python train.py --num_hidden_layers=14 --hidden_size=160 --num_attention_heads=5 --num_key_value_heads=5 --head_dim=32 --intermediate_size=960 --vocab_size=735 --hidden_act="tanh_gelu" --norm="layernorm" --norm_place="pre" --norm_eps=1e-05 --positions="learned" --qk_norm=false --attn_scale=0.177 --bias="qkv" --tie_word_embeddings=true --parallel_block=false --init="uniform" --init_std_qkv=0.0546 --init_std_o=0.0 --init_std_up=0.0546 --init_std_down=0.0 --optimizer="soap_variant" --learning_rate=0.00523 --lr_mult_o=0.99 --beta1=0.95 --beta2=0.95 --lr_head=0.0111 --warmup_steps=200 --schedule="wsd" --decay_fraction=0.685 --decay_shape="sqrt" --final_lr_fraction=0.1 --batch_tokens=65536 --max_seq_len=512 --doc_mask=true --train_tokens=219500000 --max_steps=3350 --dataset="wikipedia_en"
Each number is 128 + 32 x the weight over its row's rms, rounded and kept within 0 to 255. Layers, rows and columns count from 0. The size above them is the row's rms in percent of the matrix's.

# layer 6 attention output (transposed), 160x160, rms 0.153, rows 10-29, columns 80-159
size [ 89 107 103  86 101  95  95  87  95  92  79  89  89 103  94  96  83 100 100 100]
[[110 153 132  70 105  97 141 115 135 153 119 152 145 109 153 122 165 133 168 183  88  91  92 101 103 135 109 131 110  82 157 106  84  77 119 126 136 169 118 123 174 159 141 140 128  11 126 201  78 113  92 141  91 120 164 136 117 137 129 147 165 111 130 105 139  52 100 109 112 120 125 155 138 167 129 157 120 142 110 113]
 [151 115  97  82 146 133 134 142 191 143 128 164  66 120 121  67 108 167 147 168 121 155 120 107 116 133 108 159  79 102 135 145 116 105  81 171  79 108 165 121 142  85 127 145  99 171 143 101 141 171 139  99 134 156 140 134 162 156  60 145 115 125  74 124 161  89 112 138 155  94 188 139 176 104  95 164 103 150 162 122]
 [167 165  74 136 119 143 154 106 193 150 136 145 114 136  99 187 131 133 114 163  61 132 162 124 130 139 145 101 106 187  86 103  93  97 114 115 192 148 136 147 119 162  66 114 101 170 135 102  17 114 146 155  96 107 101 103 100 131  97 185 117 128 134 164 100 175 133 129 120 128  72  96 101 121 113 113 132 114  97 120]
 [187 158 119 128 130  47 112 107 138 157 109 157 144 171  85 147  98 118 135 164 104 162 168  62 148 129 146 130 169 131  87 150 193 122 160 138 100 145  95  85  89 110 146  87 110  79 168 145 123 167 153 151 123 140 144 169  77  97 161 123 170 137 121  86 147 121 137 141 139  98 121  99 100 143 158 219 134 144 168 103]
 [152 137  84 141 114 137 127 133 160 141 127 134 156 191  84 150 174 125 120  92 172 147 141 138 107 140 146 109 125  84 107  95 190 179 156 155 159 113 107 115  70 153 124 179 167 116  86 124 161  74 139 171 153 146 144  86  74 124 160 130 197  96 109 152 149  91 108  66 151  51 127 159 120  88 157 124 139 153 127 171]
 [141 102  53 146 102 164 136 203  73  87  85  36  60 144 102 124 120 107 152  87 134 116 110 101 141 149 119 155 104 134 124 195 123 166 162 150 165 114 104 169 156  86 176 153 134 123 124 132 153 149 134  94 128 128  95 114 100 116 123 179 127 135 117  75 115  94  95 166 133  99 156 187 127 139 129 159 151 177 165 149]
 [110 112 125  91 115 138 107 101  94 103 175 154 169 126 177  85 177 156 118 101  81 126 121 178 101 111 140 102 129 113 128 134 116 188 108 195 126 134  89 145 104 100 122 198 161  59 174 129 100 191 118 126 136 115 101 108  71 144 126  99 114 143 124 176 117  75 106 119 124 181 196 103 140 145  93 143 150 109 221 139]
 [127 143 130  96 109 121 101 148 124 136  65 119 169 136 114 118  62 144 132 156 179  94 128  54 135 108 120 164 131 164  81 128 101 131 185  87 151  85 154 126 112 171 150 114 143 119 118 146 168 149  99 135 123 151 128 130 138  98 105 195  48 169  95 122 160 122  81 154 118 130  68  92 101 124 120 152 157  90 119 141]
 [100 115 116 137 125 152 122  90 123 116 167  84 130 143 111  86 148 130 131 116 149  79 136 160 125  62 155 106 138 185 146 151 120 113 176 190 116 139 105 114 120 102 121 154  98 120  95 175  49  96 116 167 125 112 141 119 105 167 177  91 156 129  63 109 148 128 154 124 126 123 122  95 111 124 166 125 138 102 139 103]
 [104 151 100  86 160 115 156 165 181 103  81 131 114 140 125 113 166 121 131 179  98 154 134  94 117 126 124 109 133 104 139  80 163 109 132 112 122 161 120 186  96 153 114 207  85 104 141 159 166 131 112 162 156 122 117 143 152 200  91  84 105  79  75 116  81 106 144 162 133 107  89 138 102 155 102 171 115 109 148 104]
 [155 102  70 105  98  53 114  73 109  81 107 134 149 138  75 204 116 150  87 127 171 157 167 148 103 154  78 150  89  93 108 109  95 127 157 148 147 133 155 169 181 123 173  78 138 162 125 119  95  93  70 170 141 184 117 151 107 138 139 110 158  55 105 140  82 138 130 115 148 135 135  93 132 120 168  77 178 101 150 176]
 [139 151 129 116  90  87 122 137  91 137 103 101 150 127 156 126 130 141  42 133  71 133 142 123  96  98 159 149 171 150 110  89  80  92 155  94 132 119 139 106  98 103 159 146 117 170 130 150  93 134  94 130 120 103 123 135 120 158 128 139 140 107 103  58 137 130 138 138 163 115 115 163 105 164 108 110 110 147 172 110]
 [166 144 133 122 155 137 109 193  52 138 167 116 128  81 128 157 107 115  87  75 140  84 136 130 144  70 182 139 155 118 104  83 154 117 201 121 195 116 121 119 145 114 130 123  90 130 145 123 130 138  75 108 115 169 103  98 134 110  99 124 148 131 116 158 149 110 177 117  85 139  57 157 107 134 148 175  93 123  96 138]
 [156 139 162 108 151 113  63 129 168 135 107 171  86 164 215 113 126 147 149 223 156 104 140 160  77 101  98 100 161 140 137 152 133 126 121  86 187 154  87 101 139 141 136 159 121 159 189 154 115 128 144 170  95 140 113 105 171 117 140 114 111 127  97 120  80  83 137  79 148  86 152 156  98 104 126  58 172 124 140 104]
 [106 121 131 134 147 156 111 129 138 171 104 129 144 119 114 169  88 133  99 108  93 158 116  92  86  80 107 118 114 168 161 126 145 163 104 122 187 130 136 128  23 120 107 150 142 112 119 116 119  76 128  91 154 121 114 132 138 125 127  99 133 158  98 107  81  71 181 131 137  81 128 144 142 102 137 121 114 129 145 174]
 [110 116 165  95 105 119 136 151 142 132 150 107 138 135 140 168 120 149 105 144 114 126 129 150 177  74 176 150  80 112 105 139 146 125 192 160  79 117 151 140 141 115  99 144 140 129 154 119 140 170  54 106 119 116 168 153  98 126 171 121 159 123 109 122 154 176 155 185 119 123 178 102 101  78  95 149 194 176  92 109]
 [ 75 120 128 126 172 150 132 146 135  53 127 151  62 133 187 125 100 135 143  87 169  65  88 111 116 124 124 160 152 125 120  61  79 118 115 112 138 153 141 142 119 131 138 140 157 171 147 135 154  98 157 128 170 123  79 172 123  75 156  97 176  91 135 162 106 116  92 197  92 116  97 131 156 184 155  94 126 134 157 117]
 [ 77 111 118 139 137 153 128 150 162 129 156  90 160 134 131 103  84 176  83 155 112 129 131 133 127 159 100 154  82 186 130 133  78 120 106  63  97 161 143  94 123 103 129 141 126 151 138 100 131 182 115 106 129 178 182  47  88 138 105  85 117 191 106 137 132 148 119  26 133 118 126 130 143 102 149 128 162 139 126 149]
 [177 148  72 157  71 132 147 129 104 136 114 150 123 162 114 122 143  66 141 181 139 128  95  83 139 103 176  72 165 138  96 166  83 153 213  83 129  98 111 127 126 138 114 106 145 146 152  94 146 157 120 159 157 113 109  64 115  92  97 144 140 122 122 139  96 109  87 204  28  92 167 134  83 135 139 115  76 129 128 144]
 [122  76 104 174 167 188 129  54 123 122 156  84 148 181 137  83 110 140 161 143 109 158 127 170 181 175  96 117 109 127 114 117 176 122 117 146 124 155 147  73 191 118  65 114 119 105 128 200  62 161  99 161 140 128 203 145 122 100 174 116 154  81 124 173 105  89  65 125  86 202 138 146 128 135 136  98 150  68 150 156]]
# layer 6 attention value, 160x160, rms 0.176, rows 11-30, columns 80-159
size [102  94  86  99  93  90  90  98  94  89  93  94 101  98  87  89  99 103 104  90]
[[ 69 133 117 130 104  88 113 177  85 100 110 133 154 120  98 101 163 171 153 145 169  65 135 113 112 101 133 115 174  88 121 110 138 142 133 130 110 127 102 117 155 128 103 145  86 133  46 139  63 171 116 158 135 112  86 104 127 115 245 100  87 157 110 147  78 123 120 135 144 103 125 101 107 133 121 127 165 167  93 122]
 [167 142 126 162 116 140 129  93  96 238 161 102 114  74 171 145 110  76 144  99 140 184  98 136 188 141 126 134  76 167 164 108 170 140 158 132 133 134 162 119 146 119 127 103 169 136 193 129 182 139  72 168 109 178 133 113 114 144  98 150 108  60 107  95  93  94 109  86  56 142  76  87 148 141 125 144 123  94  98 107]
 [ 88 123 140 114 112 244 122 125 156 162 112 134 128 150 122 109  68 160 138 111 144 131 111 138 126 129 112 135 138 146 138  58 106 122 123 114 150 142 147 192 138 110  80 193 138 144  90 139 174 160 159  63 153 143 148  81 119 119 138  63 118 114 112 154 133 138 171  82 120  98 121 141 157 198 168  49 133 169 161  96]
 [155 153  76 117 129 167 141  68 122 106 128 120  60 156 162 104  84 169 153 170  73  92 145 108 135 100 117 139 111 165 150 108 146  74 158 109 102 191 154 143 129 133 208 190 128 170 181 152 125 186 112  78 148 127 114 102 199 126  98  80 126 162 110 110  85 190 155 171 135 139 135  88 146 171  81  75 116 123 149 113]
 [ 76 157 185 134 203 185 145  85  74  85 120 112 122  88 104  75 136  93 116 170  80 119 124 160 160  92 109  81 127  86 167  36 114 115 127 136 112 106 140 153  77 144 168 111 153 143 139 134 137 111 106  66 147 129 197 143 109 136 124 121 142 186 169 143 123 154 107 174 138 108  72 149 115 122 110  94 116 164 159 130]
 [122  97 134 192  67 154 138 146 120 183  50  89 138 105 126 161 108 124 134 115 172 166 198  89  94 135 117 196 121 129 101  59 131 125  96 159 185  29 110 116 169 129 191 144 122 163  74 134 132 141 140 142 133 165 140 180 162 108 149 125 167 119 126 147  93  23 141 145 169 165 107 183 128  99 152 127 105  88 166 151]
 [ 77 107 103 153 187 191 102 138 114 115 118 111 122 142 152  69 166  92 170  98 127 170  96 172 166 130 100 102 169  46  83  85 121 105 104 133 143 185 156 108 134 144 132  97  99 131  79 138 109 167 115 133 154 174 156 110 122 127 181 124 108 160 120  97  66 180 170 134 146  91 156 111 155 113 104 107 118 102 100 108]
 [158 111 143  69 106 122 153 146 128 156 136 157 109  89 126 128  77 105 148 160  97 145 155 105 177 148 118 135 141 139 122 182 139 132 157 105 140 102 163 144 123  93  86  85 158 117 167 140 179 110 153 186  98 119 111 105  59  96 112 145 186  67 118 148 140 130 117  79 157 161  87 141 156 171 139  92  83 135 144 117]
 [ 85 143 128 162 132 178  91  87  82  83 129 105 103  96 113 125 129 117 120 109 131 139 135 184 106 133 190 113 125 129 173  86 106 119 139 140 151 128 124 138 154 161  92 135 142 152 122 105 125 165 139  87 121 119 152 133  80  92  70 182 121 155 167 102 137 124  96 168 201 112 104 143 171 165 136 101 153 170 197 119]
 [171 112  92 127 112 144 167 184 147 175 138  76  87 142 131 157 106 187 164 142  79  86 160 129  96 125 129 167 113 161 138 143 141 132 123 125 140 113 160 119 177 154 133 103 160 124 133  93 143 137 127 159 120 120 125 110 119 177 130 128  68  89 112 170 157 114 136  85  57 186 155  75 116 144 146 110 109 100  93  82]
 [117 131 181 101 175 171 170 128 146 155 167 124 129  86 122 123 102  78 160 121 134 118  64 164 148  59 124 119  94 137 204 108 102 188 142 111 106 110 162 170  99 156  72  90 115 147 123 116 153 125 121 111 128 124 132 114  86 134 136 132 142 172 172 136 109 120 122 179 102  80  72 106  74 161 141 155 140 141 174 159]
 [112 108 112 178 103 165 116 124  87 194 131 145 108 129 141 163 116 109 156 112 121 198 103 164 145 162  77 151 129 104 117 144 141 109 101 108 154 129 136 167 160 132 151 132 175 136 177 146 166 103 146 180  80 164 129 131 117 154  97 126 105 135  86 126  98 113 109 167 140 145 128  82 147 152 123 110  95 146 180  96]
 [ 78 139 125 126 146 133 144  99 142  45 139 151 107 151 132 115 191 135 119 105 107  95 156 112 104 157 134 148 108  90 117 116 107  92 145 149  73 165  85 127 128 155 113 184 121 146 118  98 144 170 180 106 179  82  98 191 170 116 145  85 117 109 185 100 117 145 158 156 142  72 164 153 110  96 163 187 129  99  94 140]
 [117 161 136 165 113 152 123 106 124 124 168 135  95 135 129  79 167 107  87 139 152 103 109 145 177 175 166 124  80  99 139  76 128 117 140  89 138 178 114 126  99 154 119 139 156 151  88 149 165 224 122 134 146 115 154 155 201 109 140 125  95 112 186  86 140 136 135 131 111 119 135 138 143  74 131 146 165 114 111 129]
 [104 121  85 138 112 120 153 135 141  85 154 117 127 147 151  72 128 151 147 140  92 158 160  91 115 154 118 161 205 119 174 112 138 142  93 155 134 116 174 185 140  98 123  87 120 143  90 116 102 122 160 176 169 165 106 122 181 143 165 164 134 181  79 196 116 110 105  77 175  98 117 152 188 151  61 129  82 173 142 100]
 [142 170 143 109 152 156 109  93 168 197 197 164 114 130 107 134 119 135  94 158  74  87 100 167  92 139 121 104  90 106 159 129 160 131 143 132 124 189  94 166 109 173 103 138 128  76 160  97 129 175  98  53 108 148 174 114 131 211  99 175 104 145 148  67 190 140 161 148 122 137 101 142 165 112  62 150 134 139 174 116]
 [106 136  91 114 111 153 102  99  73 119  89 111 166 145 132 162 151  65 191 131 166 114  48 128 100 144 156 162 115  97 136 102  98 126  78 186 192 123 153 126 166 164 141 110 154 138 111 125 125 131 139 149 184  70 110 143  99 187 122 146 118 160 114 149 118 123 136 188 145  80 168  76 125 139 145 177  93 140  88 156]
 [114 154 164 125 143 191 107  94 119 106 133  94  76 106 111  81  98 130 128  87 130 127 132 132 122 175 159 161 112 125 147  68 157 161 108 134 156 129 167 189 121 139 137 133 157 126 103 172 108 124 126 148 129 146 142 149 135 115 156 140 133 158 211  82  67 146 129 166 141 106 128 165 160  82 117 101 170 119 146  88]
 [131 114  85  77 101  86 159 170 178 116  58 153 151 106 116 154 164 127 153 160 156 131 162  62  95 115 129 122 118 116 103 134 127 127 132 144 163 132 125 125 166  88 158 109 128  93 119  43 153  77 129 107 144  86 108 132 137 143 123 133 104  89 146 210 149 131 145  99 201 138 178 144 156 117 154 126 137 151 109 116]
 [146 120  70 131  97  93 123  65 178 104 124 159 106 134 128  84 160 111  97 103 126 119 127  59 131 169 131  95 164 134  98 165 172 144 137  89  59 161  56 124 139 127  83 161 151 162 146 134 123 190 146 164 158 107 123 164 146  63 100 137 130 102 150 111 126 168 188  83 171  91 147 105 185  82 101 169 104 110 120  69]]